{
  "num_attention_heads": 2,
  "vocab_size": 8192,
  "hidden_act": "swiglu",
  "positions": "rope",
  "init_std_qkv": 0.0508,
  "optimizer": "soap_variant",
  "weight_decay": 0.031,
  "lr_head": 0.0101,
  "max_steps": 5013
}
Each number is 500 + 50 x the weight over its row's rms, rounded and kept within 0 to 999. Layers, rows and columns count from 0. Numbers have three digits each. The size before them is the row's rms in percent of the matrix's.

# layer 11 MLP gate, 192x64, rms 0.227, rows 100-142, columns 0-63
097:444397488500497579521516487437497483494461493449502569467587411493456528504586510451515472531517416508609494604512543564555516458576584522523567431516487547460527478588578494527462555456453459
098:497544587506572515508492557506558569545500610514423450576420496467475418461458621563493472491515489472495492503569570446493545558425488467499524520388461440478450496489514516487567540547413446
091:470485436505549502487509562418561590560467462522580569512470547489468480486508471528497495467537534493422524583497478415513625526429536475432431569518516488414534443381460559441521556528471454
094:434521514520472521537530498510422505455541452467528480533456556477538512492562554504544543493461510461536472626527395491509431480504627556456483532541628576505477456505449599417422481511483433
102:591433475531515583502459414428547485523409463457449510504482567466534501557475536484549566435450532578464508440521536486480440518510658485515481465450519521456455477425494506580545411497504575
105:508506528475360587591467480454452443413606502466492484526535530560518483464554462522451396548443517482443480496486508563522496498440524446535453480548552457526384405513495471461505573444476518
101:565523521529426443569450520546471511481599381447453565517512570446491521520482467487512487467491521514484484479530481580526529519438554614506584581465487433396494468532566429546586507494469574
078:499520485481491514465476488583588469527402445532530538525360573523451513511442512647421519532494488540498514464440471553488583490555515569607411504503503537505456489467484493528518489470394495
122:608478570521523577623472498553508442579550528495496505489515486489464535483480529532487477562503575560497513497523553566442518499520440453567478426422409418534492463496443520396467575435414513
084:473493518468529511537426507438541478496456494449533525418472467460558471458496506465530446523483525507441577534456503526480482507546556533524521444362488436530477366416539396378546570548441473
089:512498532449510541499539437462525524471396451525502522491515467511438442356515552546483428458512550455524549444463496419456549472513527600468575565582427431457380491490519474505524543512454569
100:476421448539479540458510513581558468424462479461379425498583519587510479430501501503404528489506529573595498531472523497455573497501491558501593512548472471471541426436475506600478537582533512
099:500532550532468458531514489509468458514423489411367464611444423509514456514458515481493529539508469569481485514420487542549449430539576462467456524595463556563452481401462527493503484606477575
113:462588511555458489468495375437519579532457450422425458495500518542492461521533501441468474554510546499523459503431513511483551495598518444455430480499463462548453440374405560458424556496520558
106:527527518462597424505510604453527492510418539478537394595583497645526516578509517527552424493532578512444482401543556552454488502522462461543483528455512503521549466498475552475521477523518560
093:478486478540474579473447495447500477469509413549552558433447453509593498517594489506438506562542403511503627461477539542504633434487504458473499463555496482513514574528448521483438455602497450
090:570488498533544533546435482513550410555553529390566502496510439486511403490536505504592460566474461529490536576514502528537400589461473544508555513448524498394432509547456587555452483496536571
093:576448400549549470460451521469524477575498507553394553460489501615499485431530479484464600516455364524528528484499511482603467489530449483494556454567419554462527462450518557489520483562514480
105:579538532502471577421497522417452566493567579521457508503496519522516478480552511488494501548386613560511481411476507409472554622497422523499536579450479449475485499528428465552512518559526561
108:400474481451458537529488552554441563573558442542464531530461450419511497542600470489538444483451541522437495557458520514466437436398462502463455415615474558462451485460444441549513492570464492
094:477474441541521351444496519415582435479479580438433460539448471521517497508551459586534437478408442548516464458518474553478519488478477481503501496493579518454644530514455504486502438542552566
113:460462524516523523438437544449520576557458516451476410496516546562540428495488458554484349504438562513505464481570523436469523494470499503511457401480421494530485364425565555558501492557510493
096:458526456480443568547520538589548493569451447426526486429485429512455452487490463482421419449480559443482554534463496413516465505608496558597493570428460487558546393481501485526525453535451459
090:453553467570566437414498431459604460548623609542475498453527540557527477474504472526499500486499540548456512372488545470529500573533531474486527482434484419418454523480535583484461460547523518
104:570548484579518466484498512460422575487560451528482502475492525478481513524569512569437406528576554505527509456459475465481508495466432451515577634526551531509558484460607452554539630556456493
094:461521502476546424570496533568594523554530557533454452574481552499399520546460493497444456496474567544486538471363539487495450587455467490443481425580541589541565499482547447520494475543469429
095:545506446569533493528466526486590562561446526547499576502497503520444501484417451594513481478531546462492564457478470557529539443604482448511538568587422449609481528458391476480525523552566444
107:471505417488571439480539424528533488396571482473484438611570406567517557551468518534398500426444544508509487468456517537529422553444535481449473448473460470421521589454507475448491502551468527
095:534474596537451557488492483574517585483568407448550547512389545533520486453480472612499476571587516406533524477508546500568620528433560529494512463473531525517437445518534491446504560509471500
114:520488490527605582466549458405515526524382431473497530533556475511449540509514470445523490487495480605443537477537505534573527489496546493493526420472547577555484480431609425531490443480470625
100:517508443501496536476454541464455618485479411544522518455521439485472522566452526632483466582559571488555469470543421514535450610608516538498490429446442539435472458496532521537478462575496491
096:513558527519517522543486506473524622352523536518577512577522485519519423530524527485533573470362580486485538528442591485469467482468575414434431472480489444549443452496481464527516537490477524
089:428573538462504487481470384540599478464538522560536473476456599434391500450547534526479525493508513471485525511417466488425471490555637527438530467456454514455571410478483545523504437534475466
102:448536649515524469377540528534575512559555554546441450443545501588528459567470566600466557502558544481539485492454489419449512530554526468478463504489517526473494544434466507504445602509527528
087:490564522494470505565516600486528518486529592455475516482555441592563476544634529442482515573530616521513492405390565458511472557437501457507497509530469527509481481456470409456430513548518488
093:421499515580572453449440571458427506501472468466570495515421537463508467560487498422489494581541465476459467496624412533586456448601468435518525526521410468524493462491563522523479438538558536
094:523477488541515635436540506547456500531595478511501421539520549501396474544497530500595594532518451496494554458509519537428532464445387449482544592555479550416573487486532430556512492477511502
099:470482457444536351548461465538486576543455526570567447475466527482443484474485592544492398523459538470460537551479534482446537516479466530502461431470474418429643453509516557446552487530474522
113:503537548426495462535587542546473621430546540579453554574485569532505470487479528462443470500535574537514507458554475510574528522593505494421531527477493495566494504455489582507662509556465502
118:420478500530475478533529536407501563514504500438451474559496543443510632536506476435514521511510522459468573461452543464565403609462566489548509486454456488489513541523455510547674497544526538
096:568468541450514503444567406476531482545520598505514441452501489486493593577516480459476460489521515444516586515452563550499430494461621491495488513413503422463441539476648434492493546536514463
096:475558510447481517456521363591531473513474520461508533477562562519462423489509536586400487452542499544510476473489619464445436579414541511575505412447482572495545497538446539479549503552524465
116:505523430526449453589530505533555489560565494427434551503586560543522468476537450564565498525490493495496490520395485592451458514563564483452535482459398415466411458458552564497555446423494513